{
  "head_dim": 64,
  "intermediate_size": 256,
  "vocab_size": 4096,
  "hidden_act": "tanh_gelu",
  "norm_place": "pre",
  "bias": "qkv",
  "init": "normal",
  "init_std_o": 0.0,
  "init_std_up": 0.0572,
  "init_std_down": 0.0,
  "max_seq_len": 512,
  "z_loss": 0.0001,
  "dataset": "wikipedia_en"
}
Each number is 500 + 40 x the weight over its row's rms, rounded and kept within 0 to 999. Layers, rows and columns count from 0. Numbers have three digits each. The size before them is the row's rms in percent of the matrix's.

# down: layer 4 MLP down (transposed), 256x64, rms 0.171, rows 247-255, columns 0-63
# up: layer 4 MLP up, 256x64, rms 0.143, rows 248-255, columns 0-63
down247 084:435536447520423385492477510491535511436499506495513499495534503487506540473520533484552481506482390496478524466427531524565473548533443573500417481485485515488528504466505537501530487581542514
up248 116:496498473535448538513532492479524444501521504473479525536481452526478512459556430566530443540482572485508559460504511494523503468468512522557559470534439418571526484435515498538498554480535384
down248 107:499550481518464490436524533472526488490532491578450507483497555470474454554469467434550552509551468526535464464485558463504530482529491585390526441449461538536586513517539502549494488514474513
up249 093:536521537477492521541508457443480409569558543533494578540555519401516523595482508460538524477505477496425482488512566489520443525486460493570525458524467456481509521517526474508545470491540472
down249 096:438507531508536479496521577517504455470521504492537545479476565541486496389459478471498523499456529435455491532515466458475563484495507527425439562512488523479466500576547563490422446535449487
up250 101:483525463497464467496440502544504476457443415551413538534435483474513509483555505432466448510526442543522523460467502525473429568399498515561505493499554493560519491477481554508530468467496482
down250 091:468553491441452552504441508554478532479554477435491473521491540551462426494583472551545489522489512468479503508467515580525447531492505490447411517495536551500447504467512452519457491517415554
up251 105:507455431509567498453524453528533530444562468549544500492528444433463519543512493535510559434459533532472530467442491486535474477420533474444455536456506483475527569553437525548516507496443515
down251 126:561527448485491511518438544537491495551549483412451457461494586530490512489523529482474429519474474493478445501512478525415532487549562540529448462491478535505538488479533597509537556500546559
up252 136:553465504482558515444516510507491478509507511465553501464472557541456463398501541513555454525476429494556523543557470483448505494470490498524506579479457449475532499498388486512425512526425501
down252 118:527490503535458539511461456499471509566384462525426545521507457472535512613473495508527501481507479484482498427504531502494473505501511450569446443414485496503462487490558544500558542455537464
up253 085:511537456487511493502548499502458487470572517536499511518467529485432525509460505562492537534538495526526439517466433432414523440401477507536548477539491533570496536578448455564479491448486505
down253 087:503461438426521520519519546471473537493492484514452496477443471523483537531511480509568511507461495461474471510498498487503496554467418422538532503567416412472468449506438484429584517503552460
up254 132:504531450484479543449474472488479484499460530526414462526556506479503529535487440488456550506575501474518512539538460399491500523516481476470437457462455512469446488473588567498576428556497491
down254 113:502519407543467519522498540472523539548495490493511449502453527459507510568498494511504540446473418524460545460475538587490451464430464473553551462470447501491499463431467432481554572492465512
up255 104:548519507514587476532548517508442489529533506532509517469570457518441513481515584517512544439424539449480455499465496468492530561482556508468499469518487476413449575447515487523518574462542534
down255 107:475453413454549515482502498494432461496509459414477548498529505489509539477542608451508516467501527584556466509450397524476485498460544533470510546488490533498489511559455492530437521486523473